{
  "d_model": 96,
  "n_head": 3,
  "head_dim": 32,
  "vocab_size": 7002,
  "activation": "geglu",
  "norm": "rmsnorm",
  "rope_base": 100000.0,
  "optimizer": "muon_variant",
  "lr_mult_o": 1.5,
  "beta1": 0.95,
  "lr_head": 0.00884,
  "decay_fraction": 0.692,
  "doc_mask": true,
  "steps": 4761,
  "dataset": "wikipedia_en"
}
Each number is 500 + 25 x the weight over the matrix's rms, rounded and kept within 0 to 999. Layers, rows and columns count from 0. Numbers have three digits each.

# up: layer 9 MLP up, 128x96, rms 0.351, rows 104-125, columns 0-95
# down: layer 9 MLP down (transposed), 128x96, rms 0.278, rows 104-124, columns 0-95
# gate: layer 9 MLP gate, 128x96, rms 0.336, rows 105-125, columns 0-95
up104:537515483480501408485512519508483481519499521521513476474455519547484500517466540523512554519507519520475540516496523498520483457497472474474474460490472487481518541529490514482513503458505530469472510506478500509512530523560468490536466501480530477488512515484514498505535475509532506502
down104:475501464478487490500477445460548477508490535516537493558489469517477521520498477507525502459481467500513537511536502471521459518545484495457508486460491507490508459490480479478591507485520507481494492527533497513523516521492535454535505516460499511503496478495478506443545466472467510527
gate105:495512513479494529491493478556500479493519553488489503475501504496491466486525500488432483538488482525499554514458508445508487485490507550493524492538525586469504496462493534516527526523518462479495530496517500522507462491495461456511456478502557568545496501491466491516548499528481507444
up105:494506472477535533459492543517488502464585472486529469509497507504440478487514491491474480492483528519528491518491529545517524517494494470436497503559481529459504537501521478479523558428528493518473492529522486503535509518507486475510441511503516486472519490533483539523509468510471495490
down105:580507535487537483502471507539483511492489522521532475460500515513495493487486518470469506471532522512505480506498434507497513440480529496496489480479559483529529524535530495520493486488496504499510522529486473467516457510445495510531471542539506482521466524493478479553536515515520515494
gate106:530524480473432507482539486500475525482513464518481509510480508523486485522490516503486520520503471473514537482493501505503543493540529502464483482500481503457493504486454500553465423500514494501504503487504530501483493479458492501493520534489494528510498499511510457453528481474505508492
up106:479486516496520502482483529524519479482492497481514521526498492494497528513521486496514471496491531487532515555499496509515483470464488503522467506485534522502515468520501514476517549519489464513481483475491471502548482506539508484513484481498513473525517497508492492548499543501542528493
down106:539480523480489505508482526491468497543499502481505505493497498488459507468521488496558471516464513480519480501497503500474482543513539500527463492524550527519524505473493465496506470546489477461461465499531518536516520493477477508470510472488521476509485482469495531485473517509505538511
gate107:538511513510514485504483521542473481486524544445481505504577486485528489460527480474487493506537486555492508516524522500523481500505482492509504497525545485460477475493535504485497490494516475502542530488533488540466481514494499491468510527531470463471522457534483560487510505512492509526
up107:517473497532526512501490466515498529489475482528479521487498505480568506482502498517493514503466522515533497528489518462510499504557481524498509558560507495521486522483495505525504499496493515504498481476529484479513494534487539494490516462480511502491468503494506507427523488486504491547
down107:519511509477519517506510511492479514495527469501482530498497508462539444505523531475492514512497543515519503519515517517473454467526511557476518494500417528522532540518448501462536504496506513479494497510509524483564478516543517517505520509462509485484511506518480464486453493505484516492
gate108:511511525474516519514438516471500481509499519534517538528507525516469472507518522489498538512506527462464488513480513517462477506546475486476508486486482509510489491461502483494544513510493472502566449465495499518527478466522514526489491516489509526476542486534501447472510463442525519499
up108:439564490496535507447519530530502472492554520469500463512526544544490491501480481516513473488515507516535495489527520483494481506522505551516510474521521526525490507439550516513490502508488555483502507507491529511546510476504503473512513519492487436493526469537510527481472504521458532486
down108:482515481531461484516472487465486543509509493494562490516491504479498501524481516514533531506517486469513502563482477529489513521496507494478531530454464492503516484516460496461536497524526472519522513519513511520501501486527513488535471512491500496521537500487481542466524486472529481486
gate109:513529515497482488545520483485510499462459449521517495502507540519482539476507463457477513458532467494512513517501544504516514523524538506503518557480519498500487459467510526499501486531505509504472489498495521532520511521504486529492497533512495477469513522518491481459499466513469526508
up109:483477463519498520491510501470497519508476530479485502451539458431468550479517544507501513528488537488541496458479511498539491491544498495496513543480500511523486515507479501471484497483478496498473521527485477497529544477517451537514496468535467517524477550495476521502516497518497482511
down109:531472526466505512466501552524550490506463533463489505484510502500488518520482506478493507500480481484506458521479511483514501471527499497502468504517510516504508513469472494503492474461514554490502497466509553519456473516476535494500480501555475515454533524548532482518489516486523488497
gate110:548475469532537465440521495472522485508520503486527523525455499503477499564535479514490482482541525548484484511496541494482469497537500487455518514486518499532546510519498499519513475475518517506470464481514505522532490479526491514520479520504527508464476487530493531488480494512497464533
up110:534502494494509525488516482490492509475496479495532472494504475466509516449487519512535482514505538480561470512530483515473537525498492521500533519504435530476499495459562514475504530540475487496520505512467501474480525493495505521516514480511459455516487520524536511450467507500553483488
down110:488546525461504484535473485492526516499524539492528491456510519509491478539482513475450525496539504494474525531475526517507505498560496497456492490518479520525531539467504487476518508498495502506492490499491512538513492485495499470502516468506511457504522503465500479492507520510474480511
gate111:551510516528507492513466486466514492510450478465521514457518489479536467484461511509494504483456490452504495521461485527507485486511500497494517528461492489486492514528499499489480490486509500545492502533517518513514515532551511469492527536467503502461495490480549529531467439493461516475
up111:532485473527482509501525497523516537478515528505484496503476523468428506493539496497491512507521472483470498495508518487519481505471477543489482528539466512514508506473454516490488547516488497464481516493502478491485516459521536517512444470519489502511494488490527514478525507494487540485
down111:510490484536479477498493522502528492490527484489500479500506496475516485544519532486478504487513485486480505467454492470506545504517475526530536476562442496543512487509539507509455510526490469493500485524454487495537545505430461506519493522532498515518471515474533508493478498482518513481
gate112:485475488522512508496485502492487476472500473544510502472459511521502581488519464505509538498491507422586495495533467516484492554501519522503479525513509505484500490455489543490492508487512500479505497513470489550508504497513475465491520523511476532494516466491511533464480493508484499470
up112:482499513516470544495554506504517494503502527453488481497467492532514498515465485480487470488510508467535521482522493474478451550501475513455503524504461525508508519489508529497527486506513463473510539462506462515483536497458502479507546484515510507488500479526466501481525510498490485499
down112:477491507492531458442498498522478481495479515516497480531517511505491523485510488492531539512482480445523510507486504496508522517501500506536504512511475493502477485506484481519472512509495525486468505438475497530484473517515475476519477475466493514492505463492488511473494511512550451477
gate113:482526461483494492500493470461503486486509536451482523464510448534494492479497483476490483483469495466502512505480492506449488513495491506543504482503496525517510490450518527469496487497477491460529517506485499479523445475503513486506545470476473543537477532524471483509529486472529527519
up113:490500528492499462466505518477476516499498491495488494516509526498511496503505495494540507545462510496474481482500532478517477478536530465472481493506491459559513513511468510540498504521529487489500464560504468513500488479496518459512510517514523471496481499473487511553489457545472492483
down113:506503503509542476581497498513483520472502497488500507460504504527492493496501520456499484470510480515543492511488511503529467528500498482538475471533452507533520539531489489460524483464516489491511508490533458459501500503505504483549511493527511492482506503516483524479547483513496469517
gate114:504515530503481502484492507448508444516535515471480427473519510480514504510467486427536475505508469529512484477486504505482478472542529502508507459529557529476513527497537512509511471489482510489491520538443512508575550495512477516500506533472480525499502483522492511450555479503470513495
up114:454502525461503480516517507481520423471499469460521479504528474477484463510506465475468489485509492487453460509540513533510474460505524508559559459467488541521497481551494501530538536441484487499477507488483507489482512512529505510512510504510473528488504495538567444464518498510460550504
down114:510476503456461484513483503522531490483491470484544482433533502493503489484474486492469473509571512524537501518517536514444537520544493462469499457529502517493500452456431491479466492507486447498506484499494491546488501526510482490456482530520485538503435516475498479494507500507502537498
gate115:541542481524475472490491558491482520539470473475501548473481488538466497489524504459465528516493463481582531496532495520458488472456494485520492479463507466475498487469497452489473491479544507510498508477501497493476528484495501483500517490499486522499467489552503479517492458508515525499
up115:478525505518475512514477523464484541474512468473510546496474460527483457521522493464439510518510515480541541452539474528485482493528467527505502471473496492520512506517467530502497501459528454450500483511487473479477470493505524524526513497480519505497459521487491497513496509510485509458
down115:482512514576511447469509506525498538525512489509500496516515531533463494585487483463489480507471479513559461495479504492525522507486514468467532478504460470493492519449515503518506505484480514494465507540504467517471503505493492523484456479491527507534508486522504476507519494533519487466
gate116:538527456497477503490498490494463497526518455485485533490532519531459495505534520498514491464522530504501529451514474459527507525502507505527515465489500518522524440483487504520489470520510535491497497523494501520497502522529508500505433538514496528478510447509490478470508511496480480513
up116:523527480495466491480517483457504530550491495468482492501546488499441524517494515510521508484531555490538478472496512509502508504522455521494563473486463525521496441485493496496520488506482498480469458538518506499496507556546478509553477497493482491503531482488459490508494505488522533531
down116:445493479548487552537523471513499494459495547492486505531491482533473504527495503519511497491488496506480529467488468525566504511480472486487458490482483521515456519524467516509552537522496500481513513472492481455466508527511480524505475483489499541495481482511514493494502501505496468455
gate117:467541543507493520516498477489507539484496530521515520512551531497491485517534517486520526512558507489508523530460512527491529505486505508511502516496530497492494483496509490475497520504524538522491503498511529477540510491496513506520502503482469505461500494548447484529506522486471490525
up117:487474472492516533480483496515528503491500492510504530503531467513487526511515448522526511505509472478506503504513529493476525486485502456538479502537510527532447505510491513497458509503520494535495504510499495473531504501518545517504510518509515533479506523466446482533500506460492506464
down117:537476483492500504486487510510483460533502491491502487488483486484500493492493481486471500503466484513501488472520516502505483480497488502491490506502491497508506493469494500518484480499503510494498499530497485524507525501455498504504513506509515476515475511475535494507502477489535509496
gate118:491515516450489468493508464433498494486511559515490463509471496458488502523528515494536533475527501460497486496508507520518471485504487517508509489485470466452524490489477474470453523522517516502491457517491532525488499488552515486471488498446528462479550480504481464476489492497485502507
up118:516499514554499545499491516507500499504488434507533519465522470487525544483486479534534505477505467515535476508493507513459517509541486468517467523518539462538493484533484498530524499502507485490505538494544476480506535543488462514529526507545494508529465529504541491490524497483496458472
down118:598493529501505540503487507498503427529493437458520491482489479507494503502537489482484518526493457527478519449486472490472520489521500518505515484527460498558477507471559524502544464514516453485484498517496540494540508523442451524494541510540509516516471534473533505562479490480508505478
gate119:484505493481481499525475506487499511533507503503494488520502527493502528489540520495439416459445487503483539471523478563512521473544495465499503497489477470510476496461455502475505491488519449508490486506535594537512506453505516477518515485506475500501490482478501523503503507503474513497
up119:493487527522509500483431495495518498457503505544476496501484502507498468517464489453554537522489471500540512527539508462519505510461507540509458492473505464474455515531499515487505485526497503482514498501504471495507462544465512498481436474527497480502436462459488467496541499561507499461
down119:547554497483481489510494459515486514455532495512502505483494502488532489483545472491497517514523479476500491488505451487515488462499534502493507486503499517485503497564501575473484453506517504512496527519517494500557457494467502501501504451538478482511480449519513486527538523497546549462
gate120:535513477539529494543494466460505495522477495474481498494506466504518531486502488475543480507522500506485489470521504483509518524544483509515504543489491475493535454501505529506533501487500505471452518437491531499544533484490441513504536501526493522508529514567505494503495466564525501515
up120:523495512445518480463485521461508464517492523520475498526505436510509506511515501489465474510499475459446519471481519479461500575466478484532532542458475509524500494491461484480491458518533486478495506485550525501510472488516502515496497496506511508497496493522518514533509500499541508553
down120:495482459491491502513505466515532509546484562517507464542499504574490474462513496442510461499513524502499497495549498513518476501535562501476464533512511508487543501522511542534489512498491518497512484511511473501499532508497505492499527494488514455530509517527467494466487528550493517461
gate121:527533520485507507487501506493473487513466504523512485535518459442464465471519529516498484481516469507488524532499537504483529442469494544456457458483483534548486499503497505483461510483495499484493485488506498453510485455533502483534521480475479473475506500465463499489519549475440503468
up121:498492540427469473542482521540521550502514538504524518473492423505491472515506517540555507517537474478502504464480527502490511517500501511541480500535517463482487537462514488531515451534497506483471528520473556461549519479516496493534481501496460481486498475482461547506500513498533515486
down121:530448502480477532508549499547516471516470515465496526453516499481520488457495519442502517475524494526507484467490504461485492445501548484502544500524499527503492469547503473494517462536500508482536470513487515488527500511457505465492484508491505481505490527491547484488519487483520514511
gate122:515513486510485532444524452493472521526479511504467454485519502494517505480483523483424506486463485455475528483454462453489506512498520483505543458489508520532514499500508524502487485490550520492493533443537534534509504448494506510478540528501477526539493474498490437452482497484458535512
up122:573509492516448511454479488506506544480509515516518502500490481504504485513510519472499498521545474505501510537521473564477497480469444524475561512507507511490463556512486540512520527543567459496477529540543495455482490513565524521479509475495541482503554514501505508505473504474529478512
down122:545515471537515500493498556470507534517512554485524470527508547518509525528518489497524478525480478547542518496472468468470528512541490504485526524537515487565474540501506538505511538517543483471503471498519562495456437494485472473458464435532476508499517472498516471507472496545528467508
gate123:508500517497503501547489503502480546525474478520484514475507445509502504505504547470459513513531475465474537516491545540477507502504486479471505544511513474490526533485490503517466467557503519449507494528511527499516516484524532513502438486455519523482479524524476498507530455505493490507
up123:549524514477502514501540495547500529525535554494474484498473514521468480503478475494487486503481502484530486480517505507464509518465465520503518515464487479549513492505498500484502507495508485477483510522476504501463494496464455517514557479518475470517517499508494513494506474506510486495
down123:519519483503516516538524504483469505503512481526462532502497479546517536501524533505502502497528479490505517535480495491504496500520513485503488524510520496461509467511481499510459470489505509486482487506527505468514510487525504500514468517479527522493497500530451507480527450490490505486
gate124:525464512513534502490511475514486470472515523446526474508520520495504488481496539480502513429503488544500522505508531527491455503511473454531510514498452482510473479473473517455486506459489495502493531485466560494516478468492476515516467503535525504467495471493457461484525513502450499538
up124:502490481502539501473508502500546484499448524454493488505492525460502517508539453494495496471511487495503504493515510523502467512513511488537488521510542496513475459460493494472534513504512508469458487480454512501476479486504500530518452499535553512475507490500477492508511515487492468463
down124:480471484499504513475470510497515550506540531477512496480505525492519505496504477510512504509441480527472539503503483523517510504462516463490533556496456515463510510502506485497543586502500483506553513475497469504455468575509507539541464493457523520533470524471494481461445482508513486505
gate125:506507522510516489515525445502502517455507508518526503478475465483509506469483485498472479510511501517422497504470478536533485451465519514466521482482510481538500454482501498511472492511502523516517540452527570504527521469498508411459513480496476492513484479480438535517498515483483531520
up125:533521515500492457489550502511480476502522494487496515453537511510510532513499507493530496484472541508513477523543507518486498512506522513509531518519455526467468541518534463502479496503496438510464492522507500507511486543502492542487455421464417506476489495481517542496519487529499496478